config = dict(
    n_head=2,
    n_kv_head=2,
    positions='learned',
    qk_norm=False,
    attn_scale=0.102,
    parallel_block=False,
    init_std_qkv=0.0281,
    init_std_o=0.00512,
    lr=0.00922,
    beta1=0.93,
    warmup_steps=200,
    decay_shape='linear',
    seq_len=128,
    train_tokens=320000000,
)
Each number is 128 + 24 x the weight over its row's rms, rounded and kept within 0 to 255. Layers, rows and columns count from 0. The size above them is the row's rms in percent of the matrix's.

# layer 9 MLP gate, 768x192, rms 0.197, rows 509-520, columns 0-191
size [101  98 109 104 105 102  86 114 105  85  88  72]
[[125 147 134 158 133 150 143  67 150 143 116 157 133 145 136 131 123 141  93 140 134 163 143 141 136 150 115 107 121 136 117 171 148 150 137 132 104  83 195 123 144 139 171 140 120 119 135 119 133 123  78  96  72 165 100 122 132 145 153 116 124 112  90 109  84  94 127 131 125 170 128 101 120 188 139 131 157 128 110 121 104  87 136 120 170 138 161 117 127 129 106 174 124 158 155 166  83 116  98 117 160 145 130 120 141 112 124 144  93 146 137 162 134 163 144 114 155  77 127 139 155 123 114 132 125 145 186 125 131 120  99 149 108 148 109 149 165 161 113  98 176 134 154 145 148 130 138 157 111 119 133 104  93 127  96 133 164 179 145 134 154 120  99 133 104 112 141  96 140 116 145 127 133 114 117 164 125 159 151 114 137 158 128 129 107 192 140 138 122 112 158  97]
 [113 104 142 128 140 134 125 156 132 141 114 102  88 116 133  94 141 116 118 175 155 113 192  86 141  92 139 181 129 113 140 149  91 139 159 115 181 130 137 171 125 144 147 106 146 140 116 108 143  90 110 124 180 156 121 149 105 124 106 118 131 137 121 167 165 137 154 158  81 131 182 127 141 106 121 126 137 174 107 143 110 123 101 130 112 155 114 106 122 133 113 124 125 143 124 145 133 106 131 174 165 105 179 128 136 111  79 132 127 146 139  98 126  99 149 126 141 132 157 149 123 167 150 157 124 105  94 121 143 153 145 115 110  89 110 171 153 135  90 149 166 128 133 141 115 143  83 110 160 112  87 118  99 137  91 115 150  83 107 169 127  99 136 122 118 109 131 136 117 125 100 137 131 126 118 126 128 153 132 104 102 117 110 112  58 127  98 136 158  98 123 175]
 [132 114 125 138 151 105 129 134 126  67 105 123 117 152 164 120 117  75 144 126 129 160 149 183 165 164 130 155 112 135 161 143 109 154 117 123 113 118 128 108 157 158 141 132 147 174 123 116 137 141 145 145 127 119 122 127 119 133 176 147 135 119 129 147 146 135 131  94 133 127 172 100 151 125 102 144 158  88 140 120 183 111 117 162 117 123 119 119 122 135 123 112 129 142 137 162 116 182 145 113 130 152 156  95 126 165 102 110 109 142 109  99 120 130 103 166 132 145 183 121 144 117 100 154 116  44  97 131 167  84 132 107 138  93 129 160 110 165 153 168 146 142 159 116 123 116 107 135 162 120 170 147 127 127 140 107 161 106  78 179 155 155 173 100 153 127 141 126 115 146 108 148 142 142 138 174 104 112 169 122 121 129 161  99 136 115 102 119 117 117  97 120]
 [106 100  84 137 181 126 130 146 122 156 124  98 124 136 157 125  98 110 107 155 116 143 152 138 143 121 137 124 132 127  93 156 101 100 136 183 133 162 171 128 133  97 124  94 130 122 142 130 122 128 189 140  85 104 130 122 108 146 100  94 133 103 102 112 140 161 143 120 146 131 111 109 135 162 124  86 149 121 125 124 161 149 137 111 111 113 133 150  84 145  95  92 167 142 156  90  97 137 156 120 126 165 135 110 139 137 121 144 140 104  98 131 110 118 127 173 123 131 116 120 137 134 133 130 100 129 140 135  78  98 128 129 135 122 166 142 149 101 104 140 133 168 151  65 137 102 141 104 154 149 166  93 101 135 121 119 138 116 141 150 142 142 135 115 170 157 122  84 146 127 189 122 153 108 176 185  68 115 110 144 130 131 145 131 112 111 122 196 104 106 150 157]
 [153 128 119 145 120 131 119 117 115 130 104 193 121 128 145 129 108 123  97 112 124 111 148 114 136 127 161 116 125 114 107 148 117 143 140 114 136 142 169 107 132 138 181 120 180 144 150 141 138 137 134 196 152 108 119 162 166 109 129 134 119 108  89 132 120 100 148  97  96 145  91 151 112 146 157 109 136 127 125 101 132  78  95 145 102 130 162 118 150 108 103 130 127 100 126 187 102 136 156 142 117 124 172  91 136 121 137 150 126 145  99 164 134  83 143  94  96 149 115  88 106 146 140  97  87 136  65 123 139 142 112 147 158  60 177 109 134  88 153 120 162 157 118 161 144 179 134  94  97 153 107 122 117  95 122 104 150  74 137 108 126 137 123 138 119 106 130 125 134 111 128 115 128  88 113 114 124 111 128 133 100 140 127 132 127 134 173 124 124 108 158 171]
 [140 120 134 118 158 139 114 119 152 131 141 132 105 128  95 146  97 134  94 163 148 130 114 135 107 149  87 118 167 130 136 140 131 183 121  81 108 164 123 140 107 116 152 151 114 148 135 146  87 121 127 151 139  99 102 154 116 162  98 148 121 117 144 164  94 181  82  86 140  70 152 139 129 142 128 135 127 105 133 112 148  96 132 158  91 110 128 135 164 172 107 153  97 122 152 115 174 134 111 153 117 142 138  90  99 123 140 164 116 151 124 111 158 133  94  96 147 183  90  90 143 144 125 144 130 151 104 142 152 163 124 116 164  97 167 165 109 123 145 119 131 135 110 105 138 147 141 122 135 147 116 183 135 176 124 123 125  93 100 138 123 140 130  86 138 107 159 114 135 166 139 135 146 154 103 133 105 105 107 135 135 143 111 136 106 122 156 111  98  63 168  96]
 [120 105 101 136 142 149 129 131 125 159 131 134 131 119 141 104 113 102  77 143 101 138 124 116 123 123  91 131 111 166 137 133  87 150 162 138  95 137 100 178  88 138 134  90 145  97 114 175 136 115 111 118 121 114 141  80 114 125 148 121  67 131 142 125 156 195 128 166 134 161 154 145 125 107  93 107 156  81 135 161 138 133 126  82 139 143 160 132  96 149 132 109  77 157 128 150 144 122 101 131 152 139  98 129  80 127 102 123 141 140 105 135 136  95 105 129 113 140 156 123 158 142 141 111 172 131 136 141 175 131 149 138  91  80  82 141 117 122 156 159 127 159 131 112 132 136 121 169 119 152 125 124  99 115 142  97 146 162  82 110 137 131 134 105 132 134  71  85 125 134 126 152 103 107 101 105 123 132 122 154 121 100 116 140 157 143 174 142 140 177 102 105]
 [147 115 102 139 118 140 143 134 138 103 100 129 156 121  95 112 123 141 132 137 150 149 125 105 124 116 141 165 110 151 105 146 157 153 168 142 118 106 125 155 145 171 138 110  85 129 147 175  91 104 140 111 132 116 130 139 150 105 147 128 145 115 174 147 125 170 153 127  59 149 176 106 128 133 157 139 130 137 139 119 170 124 111 165 132  81 123 104 164 168 147 181 140 161 129  88  85 128  86 118 168 113 163 123 130 137 141 136 115 157 139 162 165 104 108 180 123 104 151 151 114 145 113  51 107 130 130 138  79 134 113 100 130 129 114 120 124 112 118 147 126 134 136 112 129  99 143 137 152 114 144 141 116 119 111  89 108 127 152 106 139 147 125 117 113 143 102  98 146 147 127 153 108 117  96 133 153 147 141 157 121 126 175 105 164 126 105 155  78 167 178  90]
 [149  86 126 132 160  55 127 128 154 132 127 141 148 141 127 188 147 184 131 113 126 147 122 103 114  86 148 151 146 143 153 148 133 114 136 134 137 156 140 102 127 174 113  91 132 130 152 159 109 111  98 116 129 138  64 128 120 128 140 121 133  98 105  99  97 154 154 148  80 133 147  98 151 104 173  91 134  83 112 109 146 154 134 137 132 147 138 121 107 114 127 119 132 138 126 127 119 129 109 103 145 126 164 129  97  94 131 108 164 131 168 135  99 122 124 166 147 132 160 117 125 145 102 113 127 125  90 133 135 143 121 144 106  71 176 103  61 119 152 120 123 102 100 118 122 157 101 115 130 144 104 128 137 134 115  89 161  97 137  99 124  96 137 128 124 173 119 105 105 109 125 113 131 159 178 127 171 184 108 119 130 151 151 143 134 154 118 127 145 132 140  69]
 [116 139 137 165 136 166 129 113 150  96 133 128 122  99 107  82  83 102 126 172 167 111 145 150 102 141 151 143 152 102 131 144 154  81 141 155  94 124 132 123 132 151 105 140  96 186 108 136 109 134 132 165 124 106 101 143 132 102 111 148 143 140  86 146 148 149 166 124 114 130  96 129  85  88 170 145 109 112 127 122 140  99  71 141 136  79 166 130 108  91 170 136 140 103 134 120 108 174 128 134 145 139 128 121 119 103  98 133  98 152 112 110  78  66  95 158 134 152 133 122 156 130 101 113 127 141 111 153 124 120 106 134 110 132 138  69  96 153 123  64 105 132 122 143 110  95 152 157 146 132 129  80 122 108 114 114  97 131 143 148  87  81  79 114 120 148 136 136 136 131 159 121 109 119 123 143 128 139 156 148 133 136  97 135 120 143 170 121 107 122 135 147]
 [125  98  88 119 135 149 121  96 153 160 101  75  86 136 157 108 106 155 108 131 116 122 105 159  66  88 133 144 149 113 140 134  58 124 152 147 119 133 123 140 139 141 133 139 140 120 134 160 135 123 110 136 120 156 106 148 143  95  80 140  95  74 142 123 146 134 124 124 122 121 129 120  91 144 106 115  99 150 160 173 168 117 130 162 132 128 133 117 145  93 114 145  81 122  88 129  66 159 130 113 140  72  97 155 153 128 179 125 124 139 107 153 136 161 112 156 111 103 153  98 143 142 159 116 131 124  99 103  92 131 124 133 126 121 148 125  93 157 130  94  85 132 106 148 106 108 108  93 146 132 101 129  93 112 123 104 120 135 148  94 125  95 140 132 104 106 106 113 135 173 101 114 127 156 159 139 115 120 147 125 166 154 138 130  96  87 167 112 114 151 150 155]
 [134 136 115 163 134  96 121 155 117 100  69 137 106 143 146 144 144  80 121  91 111 166 139 118  91 121  83 135 122 163 134  94 110  99 152 155 174 111  94 128 168 142 124 137  86 111 145 128 146  90  93 153 148 120 161 106 152 114 125 116 133 122  95 160 123 107 157 147 150 117 147 144 135 130 103 101 138 120 104  86 135 157 179 106 153 135 126 115 116 117 143 148 152 157 120 123 123 145 131 139  97 128 137 166 149 132 147 103 157 125 121 109 151  79 111 155 128 162 155 107 132 142 158 142  96  96 133 121 164 108 172 144 129 128 160 103 131 131 132 123  79 141 119 114 108 128 138  71 161  85 149 108 149 140 110  98 120  88 120 148 157 126 164 160 140 141 148 109 136 139 166 113 116 110 141 140 115 108 131  82 122 173  89 156 126  86 191 152 120 130  98 115]]
# layer 9 MLP up, 768x192, rms 0.188, rows 509-520, columns 0-191
size [ 96 103 107 105  99 102  86 118 105  83 104  76]
[[ 96 110 154 120 133 130 119 147 127 150 114 121 128 106 113  95  95 130  95 160  93  94 104 100 108 125  95 155 110  96 124 120 167 155 175 140 176 144  91 114 173 165 115 151 138 123 145 102  95  95 132 130 130 130 126  94 117  99 122 124 145 132  94 175 135 185 124 120 131  99 153 112 148 123 105 143 141 119 108 104 137 154 107 137 151 139 147 145  76 122 142 120 132 109  91 139  91 153 105  93 145 101  98  83 164  87 106 119 105 128 135 145 126 141 119 210  94 131  94 115 117 165 125 124 115  96 135 109 112 142 136 118  92 156 138 147 145 132  84  95 174 149 157  88  83 122 135 128 126 101 135 136 106 111 137 159 167 139 156  97 146  94 114 128 128 125 168 129 131 139 109 155 119 158 134 136  84 114 128 127 132 119 146 109 128 144  97 168 101 110 125 167]
 [121 109 136 124 104 183 127 128 152 104 137 151 133 123  83 117 136 157 110 150 112 118 154 134 110 150 150 144 133 119 116 135 129 116 178 133 161 108 116 133  89 126 150 114 138 125 123  83 160 126 132 164 137 142  89  98 123  91 137  99 157 119 151 141 123 128 153 138 112 150 108 139 109 103 166 168 144 140  96 165 153 117  70 122 172 143 115 154 139 149 146 140 140 155 206 132 137  99 100 138 143 112 162 157 118 103 164 157 123 133 154 128 127 136  96 143 146  91 162 167 121  99 139 112 124  87 116  75 137 107 175 134 146 136  93 123 135 132 162 178 125 107 147 125 115 123 108 140 126  94 121  98 117  93 139 181  83 161  84 132 177 135 118 109 127 156  78 127 119 120 125 153 131 102  98  95 127 133 135 133 114 127 128 152 159 110 152 147  84 139 111 110]
 [117  83 119  86 125  98 106 170  86 156 131  85 119 156  99  66 122 172  86 118 146 173 116 161 141 138 157 154 133 127 142 139 152  99 129 163 174 118 121 128 153 122 123 149 101 133 152 160 115 123 139 113 149 109 102 132 120 152 146 102 161 105 136 151 139 132 119 104 121 167  93 150 160 127 125 147 153 151 136 125 141 124 101 149 172 120 111  92 102 129 171 106 130 138  96 134 152 181 173 107 121 173 119 130 147 105 119 125 135 136 110  99 130 133 124 137 150 123 157 163 116 114  97 122  98 119 109 130 116 119 130 128 142 102 161 161 117 148 101 128  93 148 121 146 134 150 117 148 118 181  66 105 138 163 126 157  94 104 126 126 141 110 162 112 146 178 125 117 133  99 106 128 106 106 174 162 114 141 144 153 111 125 127 175 165 133 101 136 120  88  90 117]
 [106 146 137 163 168 106 127 125 136 178 139 116 146 149  94 121  95 156 162 120 145 138 112 187 180 124 158 167 143 117 155 143 137 138 140 125 169  92 136 122 103 151 130 140  99 118 136 119 102 172 128 157 141 114 117 132 142 133 138 139 127  91 120 147 136 136 120 138 111 125 157 117 114 112 110 140 128 107 101 103 169 125 128 150 110  98 145 136 150 156 126 142 147 104  96 167  92 156  91  90 134 103  72 149 162 106 180 101 105 111 128 115 113 124 124  85 101  95 107 142 190 133 164 118 133 138 164 105 115 174  96 112 121  94 150 112 142 186 138  83 102 149 123 130 136  99 100 178 107  98 145 139 131 153 143 158 145 147 135 116 142 119  77  95 119 138 160 128 148 134 107 128 144 165 145 128 112 127  97 166 157 141 125 127 154 162 142 136 141 127 122 157]
 [105 139 149 111 178 121 164 153 130 137 157 126 100 123 103 121 142 129 113 132  99 109 107  97 116 141 128 113 127 149 142 141 132 145  94  83 115 133 110 132 152 119 109 109 154 163  82 140 147  77 109  87  79 124 154 132 108 133 133 163 103 130 111 159 132 189 155 161 158 115 108 172 139 120 141 139 142 113 141 153  99 115 111 127 132  45 148 144 124 145 111 152 113 129 115 131 124 138 122  98 108 143 141 105 123 111 107 142 132  79 114 125 126 114  93 116 148 171  99 135 108 102 127 132 144 165 148 205 109 122 140 148 160 133  98 140 161 127 120 107 132 101  94 147 143 128 129 104 156 127 142 140 105 125  93 120 155 129 179 118 104 118 103 141 134  67 120 114 160  88 173 158 137 136 115 114 124  88 112 119 125 138  66 137 132  97 143 166 105 133 107 101]
 [109 147 151 129 140  92 128 123 138 148 119 142 104 160 129 133 123 134 138 179  79 160 117 123 183 109 146 145 113  50 137 120 149 135 141 101 144 116 119 135 152  93 160 138 146 154 112 130 114  91  83 108 120  91 108 149 108 127 109 145 107 131  91 127 142 134 112 188 126 113 112 107 131  94 111 126 148 109 132 121 134 115 105 110  92 178 154  88 123 121 135 180 116 130 130 177  89 119 152 126 125 163 110 165 167 108 113 167 135 100 147  56 149 148 172 115 135  93 120 162 155 110 162 129 143  99  81  96 126 188 148 110 139 123 118 136  95 147 132 121 159 119 141 139 133 119 127 108 138 132 108 138 151 110 110 138 126 139 125 114  86 115 147 107 123 116 130 121 118 165 134 112  97 135 123 143 107 159 152 133  76 129  83 128 107 139 156 166 134 120 153 118]
 [ 76 142 120 129 189 151 179 121 111 156 107 153 123 136 169 129 165 139 105 121 163 113 141 131 105 117 107 108 150 116 156 109 153 103 125 131 156 132 148 166 112 140 126 130  86 110 116 154 133 105 100 146 103  98 128 109  93 123 113 139 161 159 123 142 145 110 164  89 113  98 130  89 111 114 164 142 115 118 163 120 147 102  86 154 126  95 105 140 133  58 125 107 106 118  92 116  93 126 102 125 146 117 110 158 140 140 101 100 129 161 131 164 127 105 165 154 160 101  91 122  75 108  81  74 116 150 139 126  82 158 134 126 121 143 154 138 135  94 128 130 152 131 134 142 144 140 137 121 127 106 125 105 155 104 176 152 126  99 175 148 145 114 123 121  85 156 146 147 138 154 128 115 146 101 143 113 136 132 142 101 113 142 153 154  88 131  91  75 131 106 120 139]
 [168 115  68 108 118 156 134 121 107 120  72 120 178 126  66 146 102 142 133 150 150 123 120 127 157 162 135 128 148 132 110 101 163 116 118 142 109 123  88 112 124 127 158  79 158  98 135 145 168 114 183 102 156 121 142 129 137 120 152 124 136 130 137 110  96 108 148 114  95 163 127 127 154 131 133 139 103  93 140 119 125 138 152  83 151  97 108 109 141 141 131 151 150 117 157 154 142 128 103 132 120 104 173 110 175 121 117 105 143 109 145 175 133 129  99 106  96 119 115 135 184 152 144 120 158 135 108 132 131 121  67  71 116 137 152 118 125 119 104 130 115 123 103 141 147 114 139 136 153 107 173 181 123 136 108 122 110 148 137 119 165 135  88 136 130  83 113 124 103 121 129 108 107  83 100 135 127 108 145 110 131  92 123 152 109 123 137  88 143 162  80  86]
 [141 114 165 138 101 107  92 157 158 149 168 119  75 135 106 194 110  98 132 140 108 117 119 142 142 127 128  96 110 134 152 135 120  93 123 146 125 108 170 150 177 135 118 107 140 123 122  93 158 125 114 111 147 101 106 116 134 127 110 133  92 129 139 174 135 109 112 119 109 141 123 128 107 116 127 154 118 138 163  86 132 154 116 154 140 174 118 221 142 133  95 100  98 150 153 143 177 151 142 152 140 138  83 131 153 147 182 103 150 130  45 103 112 107 142 134  97 107 102 129 122 168 103 154 123 117 105 149 132 121 147 166 110  94 119 125 129 126 108 108 144 151 168 127 157 121 148 124 128 142 123 118 129 127 160 140 126 130 145 138 153 149 116 184 144 142  97 119 150 151 109 110 140 118  93 103 125 102 120 147  94 116 129 107 145 109 136 132 117  87 157 156]
 [109  85 133 108 135 163 128  88 104 124 139  94  69 109 140  99 171 106 138 142 182 137 120 126  83 130 138 121 129 124  98  98 102 163 157 117 113 119  84 113 145 118 154 157 135 130 108 152 116 116 117 162 149 111 130 123 124 121 153 104 148 151 117 124 125 137 158 139 112 110 112 106 190 132 140 156  96 134 162 145 161 124 111 123 127 108 168 131 131 115 131  89 159 148 114 137  96 114  74 146 193 129 121 106 124 140 104 135  84 170 151 123 134  86 129 166 138 172  99 168 133 123 124 112  81 171 121 176 158 139 139 120 145 150 117 138 118 119 112 152 123  95 139 121 158 110 132 126 165 172 122  82  83 108  81 127 136 124 128 126 132 108 122 100 135 158  95 107 119  94 138 104 147 142 135 138 150 130 123 114 164 139 108 106 146  82 169 131 154 131 111 144]
 [100 103 143 133 144  85 148 105 115 121 141 109 127  83 101 129 120 118 106 127 113 135 129  97 128 120 174 107 150 128 114 125 123 120 104 160 121 123 141  97 100 138 141 146  91  88 151 170 117 106 135 116 110 140 181 140 123 144 155 137 109 146 151 164 171 114 123 135 143 148 122 116 126 131 118 159 123 188 149  90 141 125  71 155 172 138  74 138 136 120 155  95 159 111  98  86 153  93 121 110 159 148 113 103 118 166 147 139 132 105  89  95 155 105 134 134 117 154 158 160 122 142  91 100 105  95 130 141  94 134 134 153 132 124 111 128 122 144 116 124 151  94 137 114 146 182 103  90 153 146 134 115 159 143  50 144 134 121 146 101  82 119 124  97 149 143 117 158 177  84  91 148 126 124 148 106 167 146 130 131 142 141 116  90 125 137 119  96 144 115 136 131]
 [119 142 156 197 124 116 155 140 104 121 110 162 113  92 159 166 105 125 113 129 107 149 168 118 115 135 103 131 109 120 155 158 120 118 118 140 123 122 113 128  71 112  92 173 150 113 163 116 110  99 114 123 159 131 128 159 128 110 145 131 124 103 118 134 122  78 170  92  95 150  94 118 117 132 119 106 113 122 129 106 138 117 108 163 106 144 153 111 136 121 156 128 135 111 167 152 125 151 111 175 161 127 144 123 133  96 157 160  93 108 101 119 130 106 150 145 112 197 131  76 191 131 153 124 121 173 131 130 141  91 133 140 131 143 134 107 152 117  85 119 154 139 124 180 162 106  99 110 155 123 123 139 123 136  92 145  93 107 145 105 149 125 125 109 153 135 130 132 120 159 148 141 159 161 104 127 128 182 105 120 122  98 109 127 148 152 164 189 127 143 154 159]]
# layer 9 MLP down (transposed), 768x192, rms 0.0455, rows 509-520, columns 0-191
size [ 99  95 104 107  99 102  96 107 105  86  99  84]
[[147 144 131 157 108 121 124  99 135 111 111 134 130 120  84 154 135 145 112 143  96 163 152 145 116 128 151 137 125 103  96 146 140 103 117 121  79 163 163 129  98 154 167 135 151 116 135  80  83 137 134 118  98  97  98  89 126 153  95 137 119 127 111 111 155 129 150 155 140 158 154 126 173 169 131 106  92 151 139 146 122 154 122 124 137 156 137  89 152 186  89  88 143 123 184 124 105 112 149 153 116  92 146 109 141 119 153 147 155 132 130 120 124 116 150 106 142 115 144 143 109 120 149  83 173 129 158  96 111 119  79 163 140 163 131 116 119 139 176 133 124 137 121 132 119 115 127 156 137 130 134  88 125 125 159  67 107 119 127  96 143 143 100 124 102 122 135 113 139 134 117  92 129 113 171 138 102 144 136 151  96 179 163 174 114 131 107  99 135  87  91  83]
 [136 177 147 144 154 115 115 150 137 143 113 119 134  87 123 129 121  96 174 128 134 140 153 155 119 124 176 183 119  83 107 116 133 122 138 114 131 108 153 109 114 135 125 140 154  82 153  88 162 108 123 118 105  72 140  96 137 152 123 153 104 112  90 160 110 136 157 162 122 166 170 111 139 173 122 119 136 127 131 124 132 151 158 123 121  90 148 124 105 130  98  70 129 124 119 148  76 155 108 181 141 134 166  94 200  94 104 163 104 113  88 113 156 155 158 122 108 118  99 104 127 201 149 120 108 131 121 164 114 122 112  93 102 102 131 105 164 120 124 144 132 101 120 149 105 128  72 131 138 108 146 118 146 172 117 111 141 175 143 130 127 110 147 143 108 135 136 118 119 152 137 124 138 139 119 112 106 110 132 133 126 135 109 106 115 128 116 160 115  97 123 124]
 [139 106  78 172 133 146 199 123 106 139 134 132 140 138  95 102 147  61 162 127 121 111 130 159 124 106 102 107 117 119 177 139 113 150 150 134 141 126 141 134 100 117 139 102 128  96 106  92 112 108  88 120  88 151 102 147 116 129 149 134 132 161  96 127 158 139 153 130 120 125 128 113  90 140 150  71 134 160 178 115 131 132 161 203 133 161 117 102 104 150 114  86 104 122 176 155  81 141 110 169  68 128 147 116 114 118  84 127 107 148 156 143 165 128 134 123 178 144 125 112 136 147 127 117 114 140 136 133 117 127  98 138 140  97  89 125 144 130 141  88 104 100 171 120 144 112 125  91 133 140 143 140 158 123 156 134 147 136 132 138 154 145 168 166 113 153  87 112 102 109 136 140 111 155 137 149 121 138 115 126 142 133 133 115 135 117  96 141 147 114 102 114]
 [170  88 149 123 123 144 125 145 156 132 141 141 148 154 123 152  94  64 118 109 136 125 150 104 128 164 114 100 134 118 100 118 129 127  79 148 133 166 104 132 111 137 137 132 113  99  89 177 157 102 143 115 129 147 121 108 120  75 132 152 100 128  90  85  81  92 166 177  68 126 153 128 108 116 145 160 117 108 163 140  99 158 173 132 111 157 119 153 108 116 107 138  97 139 166 168 149 155 140 106 126 128 110 122 174 149 130 119 163 102 151 144 155 154 141 132 132 164 100 141 143 126 133 131 127 135  83 119 146 108  78 147 152 147 141 114 117 110  74 104 149 119 110 148 144 157 123 133 146 101 120 136 143 127 160 131 110 157 132 139 153 103 142 133  70 135 120 130 136 117 125 107 101 109  69 119 117 116 173 115  94 171 131 136 154 122 151 118 150 112 119 127]
 [146 141 158 135 108 133 132 115 162 158 130 132  88 120 136 169  90 136 133 118 140 133 129 140 139 114 115 146 137 128 117  87  98  90  96 151 112  91 145  86 113 140 152 138 102 142 128 193 124 118 145 137 151 106 120 127 141 136 111 110  88 127 115  83 145 135 104 102 102 124  93 135 179 124  79 122 130 146 135 122 128 121 152 143 131 140 125  89 160 103 117  76 128 110 137 111 204 102 153 152 155 172  90 131 121  94 119 131 122 152 162 145 115 195 164  97 163 120 150 146 157 124 141 137 150 112 126  82 155 129 119 137  91 113 125 151 111 162 194 132 132 116  93  95 153 119 146 140 144 148 129 110 154 122 147 178 110 115 135  90 134 113  96 122 127 121 117 131  93 100 154 112 122  71 126 105 156 147  99 158 123 115 116 141 128 104 111 136 156 146 117 157]
 [110 113 109  95  81 170 162 174 139 114 164  95 143 111  99 133  98 131 132  80 143 104 143 152 151  95 154  97  96 168 105  89 132 158 147 149  95 166 101 163 114 107 156  90 138 107 117  68 140 147 156 104 154 119 123 129 107 156 138 129  91 152 110 125 102 123 161 124 125 120 148 157 154  94 131 133 109 151 152 140 153 124 164 119 137 130 139 107 142 150 149 161 113 165 150 143 120 163 130 125 133 125 146  94  97 136 105  86 182 157 115 142  82  90 106 144  97 148 132 147 115 166 139 125 117 107 137 136 138 142 121 127 116 137 118 138 156  94 148 129 187 130 130 125 159 116 110 113 127 123 117  99 113 155 116 121 122 126  90 131 160 174 178 144 161 111 114 117 122 106 131 141  73 116 112 124  95 123 133 138  91 130 145 157 105 112  86 103 149 146 111 158]
 [146 135  97 134 100  75 163 157 115  98 125  86 154 114 114 176 139 157 171 113 178 149 130 127 122 176 162 137 119 137 103 182 101 134 141 112 120 163 135 121 117 137 119  94  74 167 146 143 105 130 123 109 138 148 139 120  99  65 129 133 163 115 105 111 140 124 141 111 148 151  93 141  84 108 155 126 112 111 110 142 104 128 143  64 140 161 123 137 130 151 136 192 152 104  81 139 139 153 127 130 119 175  85 130  99 130 113 127  98 111 138 105 148 118 135  76 148 135 166 104 146 145 103 133 117 147  84 133 142 152  92 154 122  81 152 117 117  82  98 123 118 129 107 135 101 155 159  75 111 131 130 126 159 142 132 141 101 159 117 140 100 166 135 118 119 138 156 138 110 122 116 145 118 159 103 137 139 126 137 117 125 163 122 116 119 136 130 139 132 127 156 153]
 [137 137 123 119 130 103  94 146 133 144 144 126 119 141 140 121 154 147 110  88 125 130 141 144 131 119 148 134 133 104 138 170  93 130 115 150 114 115 115 118 141 151 109  85 135 126 160 255 119 118 130 108 144 143 136 131 111 137 101 120 162 162 129 130 115 112 107 150 154 104  72 134 113 111 146 114 120 126 164 129 123 133 130 143 162 119 115 155 158 115 103 104 113 112 130 142 123 110 112 130 145 116 103 120 138 124  99  92 111 121 126 133 114 151 117 132 167 142 151 101 117 114 115 136 152 129 127  91 118 144 122 145 113 118 121 127 129 145 115 120 126 149 132 129 137 148 117 116 155 148  96 148 140 142 119 128 117 139 120 107 112 121 134 150 128 103 128 125 165 113 137 123 145 114 162  81 136 129 110 109 102 139  98 104 111 142 137 154 142 132  88 104]
 [ 58 105 102 110 149 134 140 136 117 134 144 112 106 131 121 146 139 128 101 146 121 149 119 100 161 124 131 167 145  99 157  95 138  73 175 116 134 150 122 170 145 130 116 113 130 184 155  41  90 154  92 125 158 137 181 120 131 168 111 138 144 146 134 126 147 116 161 145 165 118 122 152 111 131 133  96 148 121 136 138 102 132 113 165 123 174 128 173 104 140 109 111 125 159 101 130 165 141 120 161 124 125 119 143  98 127 159  91 131 106 127 112 136 125 131  91 119 169 121 114 119 116 121 115 141 122 163 100 152 158 135  92 131 117 158 115 118 153 131 142 125  87 119 190 127 127 116 147 174 140  78 118 112 110 125  94 150 119 104 133  80 134 102 108 139 153 114 138 120  81 145 109  88  97 127 134 140 119 115  97 133 168 116 113 128 132 140 125 163  90 133 109]
 [104 149 129 170 121 134 135 100 157 124 158 112 100 130  99 127 128 144 119 163 135 114 145 134 118 118 141 174 169 107  79 130 156 131  86 112  83 127 128 114 110 138 137 125  82 145 171 120 116 101  97  99 119 140 116 107 129  88 121 171  93 145 119 124  94 124 124 142 143 118 156 136 184 108 119 150 115 111 124 125 141 128 111 118 132 138 128 112 157 116 145 172  91 121  74 114 115 119 166 173  67 129 121 168 142 119 149 145 112 115 126 149 127  98 122 102 165 135 175 142 138 126 117 141 127 141  90 135  71 162 116 129 175 118 124 125 127 135 161  99 115 117  78 190 118 100 112 134  90 135 152 150 108 115 141 184 117 139 139 161 107 122 103 110 130 142 139 118  83 149 118  96 143 143 122 143 123 120 193 157 117 112 144 106 127 117 146 101  99 149 136 166]
 [ 85 134 105 122 115 169  96 110 151 125 104 120  96 139 122 113 134 134 155 158 125  89  97 143 127 100 140 122  97  94 124 120 165 129 143 132  52 130  99 112 129 127 147  92 113 144  94 161 158 144 183 154 140 138 113 100 164 125 149 120 111  87 142 130 102 163  84  84 154  81 164 153 148 137 170 134 150 102 119 111 120 126 162 124 137 146 152 105 116 128 103 124 131 100  66 139 128 172 105 120 125 106  82 168 158 139 120 119 143 108 162 123 140 129 101 109 146 114 178 119 146 123 148 137 164 142 160 137 117 129 150 105 147 123 126 115 108 118 149 151  87 126  92 141  79 135 100 118 140 171 149 119 115 143 143 138  84 130 135 137 139 104 110  93 126  97 147 133  91 127 147 158 131 183 121 155 106 125 119 127 160 124 134 167 142 111 139 156 109 143 164 119]
 [103 151 111 125 106 102 131 122  97 123  96 105  84 138  75 147 149 140 155 132 131  99 163  74 157 198 175 115 123  95 133 163 136 162 125 119  86 132 116 141 130 153 148 111 135 104 155 163 110  92  92 127 151 114 148 144 123 118 141 109 182 119 120 134  96 154 152  88 138 121 154 120 135 106 108 116 151 126  93 178 165 127 138 126 160  88  90 123 148 129 116 117  99 150 126 155 122 163 150 113  97 119 105 132 144 143 122  90 121  83 121 120 143 130 136 148 158 110 135 144  98 148  80 114 115 125 145 127 119 113 125 108 127 140  78 147 178 153 112 152 140 143 141 129 109 108  94 116 115 117 112 142 133 122 101 125 120 159 134 121 131 161 150 122 128 153 125 170 138 125  70 119 173 111 121 153 130 161 135 136 170 149 177 115 165 127 121  98 135 153  76 101]]